config.toml
hidden_act = "swiglu"
attn_scale = 0.125
tie_word_embeddings = true
max_steps = 3801
Each number is 500 + 40 x the weight over its row's rms, rounded and kept within 0 to 999. Layers, rows and columns count from 0. Numbers have three digits each. The size before them is the row's rms in percent of the matrix's.

# layer 8 MLP down (transposed), 512x192, rms 0.0425, rows 389-411, columns 0-95
098:501528485584505450507453509474577530507426619487494516426511505509568533479504545479546503514554460517493529552572506475500525481558433525450475525474528495397459495530500531532559567530530596453528502520509534494462521492525469530485494524533460438492465532519573486507491509526488441485
090:470435470524455499512481491530564466550568502491541555499505460442433526496535523528492487516512494508523568399446492454503508534425508489492508425540508516560491473476508463520451586431502463494465518498489490472503482474433517489476500412464508519463459530440520527474371505506542447489
095:491509500471534478517545524542487561501527439470516500560437432535507452496511463497505502474460418542516530497509541391536508466513599501499490518513470549408499542499531565459498456513481534450591525466500563524480514518500548520483530437532466573443507560460532551439460501577531493514
098:521467463524482430473509579437500512456472486526501578455503497531469513541537492497469528544531570528466504479468515477474480501496472435478440558494487470539532521483549496494506491443430467497401528466544492410476570524470464495472510422493498501470519455419453462493463429464488463488
089:498501574427600581440529500534525527498509524436552475488461502459495517485514482486480566530427493510557485529447532413530509458553484453522502415459561548466502495526554498464543487522538575446491463530497562498566512514463478491463454479505487420508466516518513555451491459508542610487
100:536587518481503531472471459520469505525486504537532510462490471446474547527614510514466514534527495504567582452627453446517459527556474454462480457558512515537492447517477476471537573460480591553497510491562569472535530498519502575477473530473485529530456526518467517480487505490501510486
097:450508506432547537446455458522512452473518502564519511414499473525401619495493468493541525476483503531528514470465423517452563481442484528526521539473432500410514509432545478526492483518498471475541477509532478435497501455416437542457459491518528513502521521449531484546544406546474487512
122:510518495430435521491513490495463422482539502508482455507502521507535508518544518422444574478513460549559443525526474353579504486459530510461503542481457510519449506533518509551472451507477417465459561501533529520490536537512491469563480558476527487493476481504452509532511562495491494560
097:439550502477528545498519511522501550582463430468473554470531533504441502472513500517520538460515494449496518470557567459567516531534478514537589560482504422431461555453488364498521480436520479531512583496478449466545494554521519549465466490502534469529446423591505513457425453468487522486
099:459513507547450522575500433480510579578490430595573498494461455454413443482491489516520484466555461513448464485484451486488486527525463519544492475431485516427468493512444467469488476459580465490437500518491497440473502529494519489485483472587507472469511557438443589531409469566522522502
092:487457493521500414453442511440556501492440568506445488544541467474553517556521508458571678530524522510522468452507514572485478480454482483452533452490509479438410501488495592553566439497522484480525482435516483444463507467505500446529526522527550534566493511530553529552478477516531530527
094:444456408503486506518461499427539479510561461485489446517491526466521493559475520526486505468476468439470464460482511477480464540455620501465507514519513435435543498487472544472598448477510519482451492456578537485521539490561546532493519471483500438605492550517473584474530539452505489532
093:565550503466523474412525533524475515462464507535510495536486491512477458557575479503485578520478485459488506509557471502450509492462545456433584530475540507527530545453488432583522439557572498500543500530515483496499510536464501475447474470539444570478538542475509508508536546527481549586
100:452554541564525535486460518483461503525501446482569480531457516517459547479487425540513513494471553495581517588498520491546479498586467466458444526469481562520507489544570391516492557502526564525412546526501504502484453494508521476473401536473455492499506461482474504495494531420505542506
101:472516522544472528466571573480483484552488512474480521498562509461525488473509484516528422544532542481464514616507476491315526456466551510521520521499496513493590589507505565505559556517483473465480547494500508566499451489595516516470493556509467542525433530450529432500529479548522498496
098:526509515496551466511485485535509550496455556454588524444498509515522486512486541501421592511519494469467506478575465495537467509536451419514508456521504571486520537510501428456503496559523473504573548502524537534536497480472550486527460602486493470483435469494528562570518451532517455517
109:474481488530495520478568544578536529473465486498487483483493532483506499531453465518486528502561458454535458590495506493604502492513486513476535446545389451489485603560487573573519488452511467512503513519498534438550456480539521479502495478437462454519458495552541512506425468510487549542
101:508498529489503464543571476538569471465551529425472441493487577514527437415520422477513522515541482551506429488478497576553514517412480528451500495483472531514496540541505451485543562493530581491508551423475485496523537459553474440549419506524495482549504478467494522544514540509478483459
089:525521500508547494415507482587503502534560481428510474494512477499540509522486428595507504471509450432404493459482546508499469413485540538530441485511499452574417631475518556487551539500499517496500514508494583543500569498440463486481478530491499488541521499496543509551504545545465461479
118:513486649486518472521473446523473519509469465531484487460493542485382525482465509496561464496486505527458478320513524497464492546414507505444518473543522527452490522502511619535501507432516494472551452532544481521496488480473526461483463556494470530516508488564512548531525530498515538514
093:566520578566474406563484460497533496425552515463461552478607438518500502458474546550534468477500484570430473531509470524576441474499555535557484521477482509441508494511527550515551517543558572487530457503541559531479576489486468475500418513481623484525519536448467437506489515501491540484
120:525445478508511551501559493446504488560375479449440494528435522504512574456527565448443475514530478482504510489500483547462517463450507465543527466518525512433491533497492465520525535561491553525464465505552529569511453506494462490473535519504521437493499435536487515515529468545502497471
100:505561512508525538511495563504434527534495458456489453530548487515541429571518496501497454536444481524480487536532512555558534470511545427526458504494542473494447495565562444517555457526489540515527520432542510482517483462489520485477517538518480546539502520470510554611509499505527483486
# layer 8 MLP gate, 512x192, rms 0.107, rows 390-412, columns 0-95
091:543519470560497557475467467500542471536467509459512518476536530515536553490501448537414483489489627533481468456493507467484481484532500471456485420500528481481566503553464501472446476452508449515522535524482518476451527525525424464495524516447566416507505598466495508492433455479526483542
099:447505572425465535506505518565453533451497504536456508518525524472492537507490432509519570488550509509492432490586552442577507506472461547495457486480543510521523488551528553566509568516541526480521540530460544498514457525435471538488523548477516507452458424493501522464524508492605487546
105:518451457600492469460427487437490539475524508459506466473499562529515516599571489557523473509479537435497528472484522451604475512496509476483504455525522452457523476501457489539448490546450457526429522503540491487459479534471465541486488489498479536457547511452513525536485457472448488530
093:430555571480510502562497501519525538503474504417493463453489498541515581479506459561564444578507572494463560492548496433455466496499460448503459504514539490493588528490472492496478452574548532525506455484500495488535548463477545509492535536518578412517558492490486572443444530471463517442
102:507490484502457449535548485520481560453479529529516458489448473453428527442548491519470521477496476480524475403511484454554484486514505545500554516508434559517511509533527531452605548503554485565541485547483474547490555534453525490503443478543476545512526524406526526586436504547501463514
097:470496530568469486488493523470468534477518585485510543489555480489558538554536477537451535491515507566510561565417528459457567539399496531481500558457524497583403556555435521565493488514526464486515427510428477493479597525538541515518472467577507445463488531460516494574483534477521535515
102:461455438518410483594516492541476471545496504520497521448495515463465481496480427566512518477492403517566455514465479495505451527485497449509495478485509422427454486527483502522490497452447424535414496525462544498541553487531488446460499489514476489448429554488531529484474574477517572521
097:484526471529462475465486518485560485460477471538547535467553516504436490362539523475510489487529563563461477491471448526450497531449466521480494441482506442509507542566498449464448567493441505476465509430506466409560543501523495395532478554431504512518469418519428496458475453494503506464
100:497387440514548555545547414521497515581477508487515469501523452457476511485518508572459522543485497560495519517487509494496494552481507495520554462497496490537492430565488598499551585502487499466489502518469448489543484478512428579528516512585494426478526511493472500464542493546513578490
103:430545538497497504528511500473449554444503520515511437399539497455480530361500488517485474474455499568479482540528481502480535468519513478463480498458523435514455493421541537519524497462506480565469527479532515435475498465477543520514481486430484523487552494531529498506519588546492477532
099:477529461487435474562432485440518471481514571436561492540511478484537478434512462501493525555523494438536515511521533480568482527565476495539500506549445510537512489419427552465474510557548498518517500451537457444457481602451398586547534558458439589523508540479452451492482524523481553476
095:433488457548463484472496466461468505396485483527474461490526520521486508523534508484434528519461525483474496407429490386445436463502502494548484508531497504432439446543510536388465547549495485522482455473476501543455516538549462479525522462524547551481517523481464474557383499489535476501
097:510424413523498497515511485480482455404431468547519477535462453511545571498515490520537504432481549481633472587486536458490488452590529530446426543470444534525490528489525496548498539518551569559452463500559469459494559497536518456528454598539463572500506460496437501516531523496500494531
100:469524431476520420443544510564477496479415546544465499469473503525448472447501545558518443481497495552511545531424535481511543525500523395554471496542527493499512523505504484452503546477515489498591502574445580440478533567471479532595455438466585481481535485526491554538491489459502520511
103:546462535518461539568515444502473522474515534521512539456481495436579436581552494518553502538555478420497489497444592486470427511536514558481493521542535428529442492488479444512503558509525494533475518533542381482474445579521506542507552512546427536436537512496553516513531494486446487502
108:419492520413463455581518462576514537548486370520519534506529533496503480552475451563489574513509482495519544497486550469511498500498430490521482507486489501432549437511562524502493550491561562465533447456431471533492495568459538576501531497539443476511511450492502478493477455423474541477
093:478475543521494525494524524550461464517481549529545513521418406478528496508608560517523500516486565513456497506472447525468531492549516507500544586527588519442511501445466552477490416511515466453487524477506463472512522585439527552483537497533437524500481418548474525530519519595510510515
091:500514489453504548538499486539526613488594409482530487480516551493506489422546540524518476501543469437519509509496518482504488488524566596491490474480541518517486474575478485484437557493533469486449470494494441421468494512468558493419419487471573530486485548490531469519473493435479534549
107:498486454417433526509575462555430470470500465483497489522565504485511503483554546514572459500516468523538551523475524518463491486515488500519468488613497574536566489526498429563449481545486445512529484532519505529447573490448509472445454417507598498431525582455487499473475549509542479483
102:478512509551460440443508514541475461421474517570479442474497503422489559533546518445521518538526530493585501495475515526537489576541468502429487504473486478495495492559448466623553523495461499543492538517467467525441496510450521432514507458482517507496444490470451550540496500533483435448
116:507532462474424532456473498554494543473465454507509448529579483463501504499465519605434467442472480470515460474474533429554514483556585502484455506476558528498546583606504531527530502523568481495421493441474478468480467495458426426529496500534535541453484444452488554478529520501531516503
103:437475480524546574529482482522515503502495494494461527564398517429439472430529479494492553510438529428455534491530503527546457471483514452501532432604515523549443540521506538532561486486523440536551565522532485489483477502473529541587473537470476505419490483483504471397473511495467472434
103:465488490460475546540506513503559605430485504540503548516473460446536529510528453508487508499550553527481445495465503463508541494538495549490470460481554499499473573412521504477459497499513521559476502383498451576437389567486513583477466497520440474518466421501525516508496519546481552452
# layer 8 MLP up, 512x192, rms 0.116, rows 390-411, columns 0-95
095:504510531524456483498543462508496524553475504487447463546547508496511474516440508518501477468457556474543501539550492596484507519550512497455571524489500498518499497524449538446509440559486534542566481491475538543463468453485509573456536513542476469620523570482530490456566505545500498604
097:416493504485497533503522449423550563439459506522494515539482587459477498502442568470485525482419489476498500529515444526519532464500533546467520480420504492522469504576490412510498506463570559425499444537504427439481528480476505545468533530560494496554460503487464536531524531560516539486
095:489510444500541481511483530378533545464535453514468507562535532504557445462539486501523441495492384512452559481477497443573485495496512498516434535472461535553491518512541536546486457458516462570491488525467528471498541464456460442498448520463496496451452482490515503546444549393466526488
089:401489541513403423480533519530477482528510517552486488553546508436466441414555513511510521509579520482572508471485582455531523434466535482463446496527479479508546512450539501520572517564473545512536551527511479556486516460512524457490469434493515518554475504530555491503454531526450548467
106:508508478458529521559510472463500479495480564539574467533504477517538489537539433490539414474508530581528571469501417517583510539549475546511452457516446599442500554498493521533525483489540507468538500468586495503508491527440542565461491460528529583532450535440535439535533534466393475431
093:596466612515492632516485499515477530531483484401453486479509545429463507526488558515467505444508558468525546532536483470517538466523499488483538467451526463450449519485548531485560447519504555542442548481472538524516473483542519501496473492473474452451483512461475566446525433552559460460
100:510512528492508467579517497463520483460545555519575508516515577497483447461508537438449423557482456499524449618588472538502458541508524517515490498539457527505440551472502492454411491518492388541441588505568521474519474423531516487469495481492487445418471511424551487462509527435434512405
106:581478527591551452506474543493577410410553479530496504441435444492461430552536526509485484474489481572471499500527491496427450439454535487440438526440488535472461402579532453464486539545439509439495456487625548524510488432520503436477506475490494581541543483429474480512524525524560470486
098:481512471554470523487584486509432468496476544505539489500489543457449501416517555485513476477482488482545517450521472471464527495519431589518449466515534440475509567513519502485483541493502519541522453469573544500545556528443453547521513454517412441497477496513479551461535437428494468500
095:499507457513485531522505538490542535504510470558478499541413484541547538581552451448532553482496536436431506488529542456419535503513566464509560501454519532511458527462450471544496476460494459494512500543517556495516522519503501506526475517547540487488467504428526465558464506473506495463
097:471471538483455521545510490468482485513422485529451526520428539483555458540484562476478508497461564520547472431489531556506458546500552464403524460494543432549498515485528562545568404464451514516391506505455587429479525545520507550456415545543512437494563557533489542547533522498492467424
092:490560472491449492509533536465486496520522462478479492484541535546517533448491485501495428470451439493588542493443482485490411507581525531550542526521488467470540514569448522494468481586478482526537487546452514599571452466460644503547447464540579519455494537486464506443452443519497486469
102:536447456469531434561539432476431533468515525446501522486530542526476500565506583543494463536527509564537415495547511520496467534496471503480483511570484511495539569467454587475443441496486487430580546510491520544528482504445523477497527468486510463488524547475499494502551505570498508530
092:505531505463483480552552472499444462494417502529466472467508495429501514528516512562481479435420472558519471537506424565488411492586526441476463436476464484496482453552437534447410517526536523463512515509435501480525510502521530510545410511416504543431586604529494478555482549543544503446
104:585515518521534530495632437473487528431523514525546558431494534550462497539472424560501532522498445503573542540531539466495505542496471519640439514514426528542480490489532531478491509531525484484473489539497472477529520457554467532439499523547490483505510523477519477467506495525553500451
115:501467486383496494525515437473490577538472535504525583463499564490487484550472446448505500487538536438481449477494603433506487511540445495487504498529479441524481543478416494533443514501438510515516491510554412538592469533600524484487465552543445445525531478492495463499530466509439502506
106:477519520490425470436453506514515520502488536424462557533487478541547498538501536493414484492454527479588492437528525531503452470524586470514488514526487527459519493446431566535567487437518470520481531509474516516490509607434489457547492513580484556520551525479539497524506482430541494566
089:472521500533436504517501470520527535517481491524494494512456469489480516517505471499561543559481449453495465527495480534498469461497445500491508417546612503506552544464463402470468515523493486544473514514449548528470461496506552406595510501546519484491537378454486527530485522481507560538
100:436487480496530541475455534437505510546600496481511468570501440548498545476431469563424493474503528465506417443501510521439471476523564498504469520501419490480445502526488569499500472512525535479487512436531500536537421534522481591477569541497507480532514476466529418561498518515426524543
102:492472453503456472459493514461505534562548496449418534539474547513497551496576598540456493488504513487551538539523513474558474393495432476546501518516566474531509555545500589475502497499475530490490498537548432581491489421538429394465457513536492479499458455484534524466476555534580514541
111:544538522505546482479514468470555447453513455464509461487514480575501529484544472451397463531486543540428487473482488502434550472478463455462535496490549523466513494505493501548516448528594471463479436531481435494397475550477438477482512492476518513481526509492527492487490522533584459472
092:517485465446507524500491494550525546559427525497554524552441462455445516540553501500492472491489551527560443547446453507408454451539522458479495434510425488521518479438543535468477516497405464521585520514507439515464390502441451426568504524535544491521492486493517510539512534535540534453